python train.py --d_mlp=320 --norm_eps=1e-05 --positions="rope" --rope_fraction=1.0 --attn_scale=0.177 --tie_embeddings=false --beta2=0.95 --weight_decay=0.061 --doc_mask=true --train_tokens=126800000
Each number is 128 + 24 x the weight over its row's rms, rounded and kept within 0 to 255. Layers, rows and columns count from 0. Numbers have three digits each. The size before them is the row's rms in percent of the matrix's.

# layer 3 MLP up, 320x128, rms 0.226, rows 245-278, columns 0-63
093:112114155125115080121160093150123070136119134149082095126127104163152161108116114074075138144111104146165088144148129196120145161127095141106111099122140137105131086082097114145133144124114151
095:139153137147165106150102120097134094102104140140151116148118125107126156137126144147093125130109153092064110149139125082165121127156114170158114137127110118140115122133140118130120188129159092
099:129091155068153124116140105106091140097096174132129130139098124126099143115092135142156131113110131109142187134075112116124104134129170107129119122090139153085135119128115174104148122119106125
093:137145128102128106112154138143146115138126106110155176127143175107115088124172131128126135149124137109153122103145153105102148130123127094207135111147094113142161134152134118182162105112118157
099:127129145146074119140146178220107155104135139145167099098138118152106126092137120120105122158121091128156135127139126151131118144136131119126114116143160148109101121136137164103126149132104088
117:123117130156150097104103129129170146140119105165113116142148119147137180176101124122107110095128071125115135162137150123119104133142086108132127181156119123129102128114095103106170089138130148
107:079126131146149150161170140137150119152133112131120099108151108161120131129098067153178152119103056136151159140129110134155097107139114136127162154125176148085119145114143113123122118149120135
097:117111149148137120160160115114106109143137132103115185119136095108138122148122119142147112110100094102138120114066113097165191113142140097166145130089125142123094152156072129126081110147136136
102:084155129126117130157156155114125128146146168184122119132164136098123140135114118072161175136131131123164106120106131164122117153131121149152118134138128103132141162143156111116142082104130177
098:140155148087157158136139126087134096136131166156134119106113104147142149147150097162112163105049128143128165123189134088163115150142132133117155110114161144140124121119111134133128149079121136
098:117128112172098144126114119183144131109117131107143111149161097128104147113131181150141123162141108167132099132150157113132174128165136136140128138150119109128108112148177116103115104145096110
104:143159158132165113141153067134119159112148128143156144089163151081133111113130145150124142167035170115111117147149111089130130134150171150090118145127140119132101092134152122099131131115104134
101:116122136108136080135139154104089131153107160068149107163084154105095094121131115095147158102135058085106127123193142160105162140123119110134121129126107132126127116061114166112115142156142143
102:130121166144138123153150100146129124136172131143108131129161134150118160192122127159136144129149128117130146119156138107146171135115095125096161105106125126113164123098129110109153068097123175
098:146107138151130153144117124144152129129101099148108116112118084157119155124143190099096102136143160139137108142103111090056120157122124136095084115063105127148144143112141144144101127130157151
099:100148139114110110118094117090150088169149149102140130136091154066136113121173102121164146133117096119116117132109148137102106151102115131133128130098121152138151109105087136104155128150101157
099:133082115099114112106125152113105099054123131104101143187132158151092116108143146119094088125128107085082116119130127102117159152112091124124125110150153077108122107140143100124099109139155098
096:106142102117120163098101126152137126095112115150142128134142119097127123146118152171134131174111116146146108137147178127077131165119143085098168128112118116107163123149090102127106082163174148
095:097109191111109186109135134120119138138117113092159113118113124120144088131112138128155163137097156137147138144123150140107155121137122167135168142120098158126116125116133099109077149128150086
094:094109160146125133123125141132079121102124141139125160093181096144089079138139126177123087154145135150165192132128147131118124104120102116097144105112122149115106123124144114095068144163165136
093:154095128092105156087091140144136143126131151146145105125144131151108128144119132132132115126130114108130151106159065132130136138121113149135149146137109109151146152094081125155099193128101133
106:120156132140099099113107113129094111116128135105139152114139142126145120106158127134125098156104157131123154150178137136116119167157128129159204103126149122139097078113114103107127138108170113
092:117137131121128142122131160138133148131125159180133139123153119152201096118112123117120126165123129116096105170074130142188143144092130130107173152124084141151133106161122163161114168137125110
103:157143191154132140100094100146113127133106094106121124127097148115093125115103138170108108112147130118129137146181086117118126121161110120161140142128134138116138128149151086114116177109087134
106:127072112105119171105140073139097123131105135146099153132168149121116162109139139117099088147127121120148152143143166128098103122106116146144092102161111117153145146089153145123132129143100097
095:148107118126098159122131126119161107167116120156132134143104175058120114143086133132140130125126136082107054156148118177092136142140112114109133136082102154148114149102120130135165175133149162
089:110156095127066089072113167101099098119141142150167163116157121162139161100115159120134112136142131133146122127152168135152166157139106179103168123114135143122102096092148130159149216140128142
099:053140087122127129135129111101076116089137112154083162140130144141133161109154107092111141140103111121139148121103127152133077096113187124106145100138136114080147148108137139127097109117142161
121:119162133169142117122132107115141117147146098154145145151071124119147117147119131092127117160144116114159113135150101115133150144105121125129118098079143096155125151134132104138181112195118148
112:117132149121130086098132140123113148088143130115130147083109170134102148086142099102098179104092145094145145105134111145144104118138112076108150119141105124116099110114159132150154145103130185
101:145154115123155157118104125107123095110125123118149143135105134131114104096141057113136140123115158141117122155145135114128134147093128146087109124126155137103151120124159148129128146119162116
095:198089145167118101168156137152105124143135130152133142125132133124092151099098120110119132055093106145155119119150124132100074127120167110106141109106131142163093151128145114147138136128155174
098:153149126125088142158123130111124165127133133114155155134130133160126099167112129119118146148111113145089181156146140129093159117100117157096155074115162118125189149079134136124101151088124106
099:083113157082134110102145103070123150135099164153105147123110153117113166167122152101157164142073093095104107123072148158123136128119116108133152137149129132107126106108164141132156131110123128
# layer 3 MLP down (transposed), 320x128, rms 0.201, rows 245-277, columns 0-63
094:107117159170099119122170147106123151159106132143078107145105152085096158166208171168136101129089158117156099119103104119127132148105134078071124128148130101122147094145128143091145079145119152
092:117117126119133121109117111126101130151138130149137111099139148171130126166148182141114172141127115138154079107132106145178171104127141101136134102116143102104119160121115131089150143079103091
098:121137154108120151102109154129137142150077126144110129133117142125097179133087102142141112166121156103125128136125135148107097113152128131155134149136149133107083126142104132124138107121097133
096:161113131092135098097130144100153150101117132106147108061103149120136122152177087152125140141147085152154145173129142109157120104133162112172126184113151123175093146153138124130169121139144134
101:126129156129116101144109133130143127128098064115155140118107172082105134131159119081122119097086142163148116103120126110111093119134101105154091145152127114104140108133174141113123115117115105
113:148072141143106134101151147142140105115141118150152137126136175082093163123125147099143132142074129123130101157169119156133097101125121148155158140114155116116105093066096116081161092116115140
107:115081183110124164136136129144141162121118112129172160125159125154099123079124132150095143151166066163140114109138128135109123105130105125151103161130121137145161124127172074122111156118115094
107:119138101125165154134155131101129183150131114106093146080123115112117124132133117139146116154117100161157139114132107098120150130108141127142142140100116164128145202129125107069128140114150087
097:116112137099111113099131145137167136092099154127155125149131130111173126134108108126115090098135114116142107119122141129120146112107114134170097121109147121102141138158112065115134131145111097
096:143111111144072125138119083149109186151140117166121153149097103098100180108152168131140118121149161158101139125141136100131107138115109142122138097180102112144131131115113126129145122144113118
102:145123119146114164124120104135131119114120187180135082106126108106124145150105148123096119154123171139090075093139133165144147137131122133122129153093124142129151128172054137130120136168126105
101:143134130133135129133117109120106153123171115128130153104098084102133060134135165102150073115080167104098128146111122082154147145139140131139143098143160105119140092136104095104119097120148126
099:100129137175155108108104108170084165135093199151133117093126132132123121163140172122147097156160147100162142094107165141129119102164104120105135113131086125123102124114113165167120114129107131
103:167122176108153123161121122123122097119092103109101152123109129150117144151123135106150090177113113151113111126142113120141122090136137113132122099167103109132128136109116114138088125175110172
093:141125104146113132156119165139124146121083096145113139108126098142155111106128157129141142144150128106137166137082138157088143141129153085158154113083149119125157107094084142183133131095135136
099:117150126134111118123089101089118126142132154125147093119130103082092125163106124178128066121144130113073117143074121130151144113131143149114092140120080162169143141097126125150148101178098093
098:151125126152188110098124087127121135120150155148123120096129132116137145173116130129078133123136123115072079125129129131131145106101170132099092132158105109093124108122108161109147109155146164
097:152122155171156082156160147130106150132071150163150127118139128173110106146125142161135117148136104103150102155123097088166165117104140123113154143072089125126144078143139110166105120142123137
096:121129120127145102142186169066125114112091129121188104099125119150126145119160089148125103141136150092178123097147120138139186149152154155142111114103115146119171134142114156101100118133113125
095:088102098140164132148131142115155082150104095118118148128101139116161135099099151119159141147169103167147131116136092120087111151147115128162113122154097161107172162171121115133089089116134119
096:136103127132118159162145166147093147175128111111146134112113127102108115119123105130125128102138101169135088135093106140095154180136090090157139138155126121145132126092160139094147130136144137
104:102149087129132090106139150105112109154175119137165111157141158109095119122133129186141158144121174113098145123128171103150094177155109143154127121133143150124129103104106143098100113135147141
095:136123143117142078143108102159168125089131145123128126100145154084161145123147126126141116142125132113127163121125130117149136145145113079085128153087099144162104088143120111175099119103153123
097:170143124103166118127105105128081116112157171120133084162137129151132115142138138137102153113097128088111164168148122156136124126128096152142109093104155098138141098126123083136121108147141138
105:118117095100120130159106141167127142115158144116133145140131097160124160107118117136115140154180125111107083145103134180139138121143159147126121135183065144166118159119125111107124129114118145
101:157157084137093123134084138098136114138143129130151106134138116103184129132171074200120121123110168135111132162131109094147121112110144113126136140133114134165149113124106125124117143156139131
092:121148163165119135126148151129093140124181162133101110142131172096136129157106122144132099129127148098130097122121137130180147138163137140133111134124113146139114104109127133132144102155148152
094:158109149159110136137100176142124114126151171118120084137134157119130086159133143098169092127080122131146176152119131129133101141105089187118158166142134111165132156138117124118139144135125134
110:137134170117128113128124125093116136066143118111164142157115150078137176099128118133117121130115101089183104091154093141132139117115133149122103100144090074140126103122116131101121093177129134
094:146169138132138147106149111153130128151087139143119120137071143135144153090133141090143143157123133140139120114137080138162097124146128143123136138162141124141076132085083140115117154130095160
110:137153138122151121143167131111079089126170124129134104118138092105103155113136112131119175120162160102095192127147167168138115128131123139127123102149097138139134071104137156106147135175130113
099:102155099144127075119129097107085144140152171110153175126119148177141107127107116137069111120076153102127113152131171107131125143161140138139160124116120163137161093134116125122112135135124099
107:094122116107117130114095146120126140113132085124185144114124094122125128134150110105156110119123146079088132144139151146064158105139157107155115158147199092160137105130139169199113124112098180
# layer 3 MLP gate, 320x128, rms 0.229, rows 246-278, columns 0-63
088:130175072089115156157104099115126152146148139134123101116122129167135126173158148195106142106132143124128124128100155113143119122088106126108147124112137140138114127099060113132133157077127134
095:082110140136141162147144122132114138113127149051113151138104150134117099097118114138106136135142132148131106185137170105090109102130108133114077100165122124155125095123151101140129146082145099
096:123122132145152137136173133090142135132144079134110138109096180149091134144160084135127134126172128191135157130101104050133106134131136128159106130140130107140121127134158108163107136149143137
103:135157177162146121154137142087093117117104088139195131160101144139106084128103109158161145090152153125124084156138099117077141127149129133063110138124135098122119135126080128114132160111137124
112:121173120097123055143109144166096097088172135112117131132134102151144136126134097164135144145130161117137167137125129169084110099137137132131088132120096156156116111136117130128145122117111180
094:109109128098141127137120118123106109142171169112095149138096112075145149154097128120101109119171093139130147126108116121104145110099135088139073141133166136132108148160122142126098088108165124
104:094132122141117120080133105124135073142135094140094162084123151106103145136125159093136143171142094152163100111128152144129120115166145134158128137118151144150125154121142181129144078100122157
105:107109137060104097144088106157170106149126113118103125072145126130111086159085114101138114137127117164133114118104155133143113145134116139129084106113144141111168141125121115124135091104113130
092:126119103120110136129112154136131124141120117157078131119136126172143102103160181168140159154157125107135135154125133143135099133178118126129154145153149143073135100136132126163123189112122126
105:107106123120059084110117147126159146154129127171114143115122112151127120164141112182094108132151127097174117125143121140107120131110147154139126132119092176154176131121119150120127105168115144
110:141166138125147140128136142130165112146144097119145148110134088112150123148134178121121128105112140138139140154091119142096155151125145106128145109099141139098098146138175106099143112131094137
106:095108121113138127130108135130133137155122135167154122132089116093139140094197096099115122107087113106151082111120114189115153151147156122081077180146104131106164127165120155156121114098115143
106:156169120141157108156137118145114115099171137118085147133117112122121089201135052141129119086160104145120112131081140143117128108134093113110092124139168115108132119158128131112102134111190115
088:100151148067074136142141142109100107118086116160115113155131143159135115138111083153141126143159092134128159140167116132184134109174134118108102160106113127115149139142142084142145146117091119
099:129081106084122078118136107143121106106110167148116127139128118138111108150070079132135128101107102128130143122108149166128113132139125134104118117150101108162138142143176148149130084185157116
097:153133126099115155107091168165141117099111137101105168144129146122157116102137148083132075115081148126125098135128074082129169134126116096128156147153157135103119165086130119126134141143180121
097:125116110113116093130176136090130115135129129101103072124139142120121132121123136159144138123119111187103122111168145106119140132106096120118156134116131111131154131117130132103080109136150168
096:128091115127114139165098102121121206128141117144098115103104146100110136146104128156112115127111132123119128117142112149146159120121118119139167156115126165133152140127141103147095101098119175
102:076119145153094090158140114147112108135070089093112152108143134154121154159134111164117125131122159117119137104154086111174098136147141118148137099108111107126108147083099159133102121118124104
099:133096164150130159134134107179122164158115122118139139178114105168137140187098122121124182113107136140148140092118121125127115115117136123093129140106199138123181151106118101127161104117101145
099:131086132120119103128121169178125142149137139113094127117072092113143098098158169145133110140106142121098155124103131112154122116123118143144110097123144118103138111106131113132149151145132100
096:098117150151112111111144106097115128144124141115089119137127127129119137151100112118120097136121152154098036105107076127168126105086105152133147142135098113162125114101120107099156166162087134
089:138152109145149107120170132126120147121154157145081043132104132134126122087116133130136105133170144116136101091145162148082134145140112112138118092122138137146120119126110119132131104132118082
111:155137198173142074154131106123124124142119115129116103095127116149102116143117089123137161100164115123150113109115124121128115118171163126118162118137130136177139102138124135130124128132177140
101:173176127121122135111120151096136129128091134131147116124102132115131106143132127162107113124134150112094110121163132122150147123117145133103112138158129122185139132088103103146149172121124164
095:142131132163092101063147124089091116143092109179155140130146141167158130119114121103150114111093101145107111145087116132144118112113097150092108151123160170134120141102125121091104132111130158
097:111123157148112110098119129106146165139136138130149147137078143106150087063114141130094132120127091152129168120108127138127140066099142112146167088098132177107123095126149155133103150115114109
114:085154115156148108090112130098142115110124093110131074140108143150118128102136158112153128134113116139147101146152076138145121101137099142123112101086173099168129153125089126113163149065142147
099:109095117126139122140140106168077145146154135130142160163134141108105137140120136145149101160093124119137100111132176119103128120169098128147150108143133132106123092208128127094129098188139089
100:086148139102133142098128089112166137131137125131123119094136157115102105112108141111116106091102125127138129099105148103095146127196133156113090144105129133148100166156120145084094077124138099
096:134088100167101133099131141151127122122138117140096116150129097118060180099099167118117082123135115136151114100123096129113107151120156119110102110115114118116129139102174141151132096115107200
098:104157110103106114078140121091132124152161122192120130087150114091087119124152138113149157121107113141164133127109175138132153129174142136170148177118141131146165134109144120141096168165085129
106:102118122110121143126138118079114096183107132117133158098172138083111107130158117189126202128110115153112118119110151132157166126134157127164123129092110079130103153121143142119125118114126157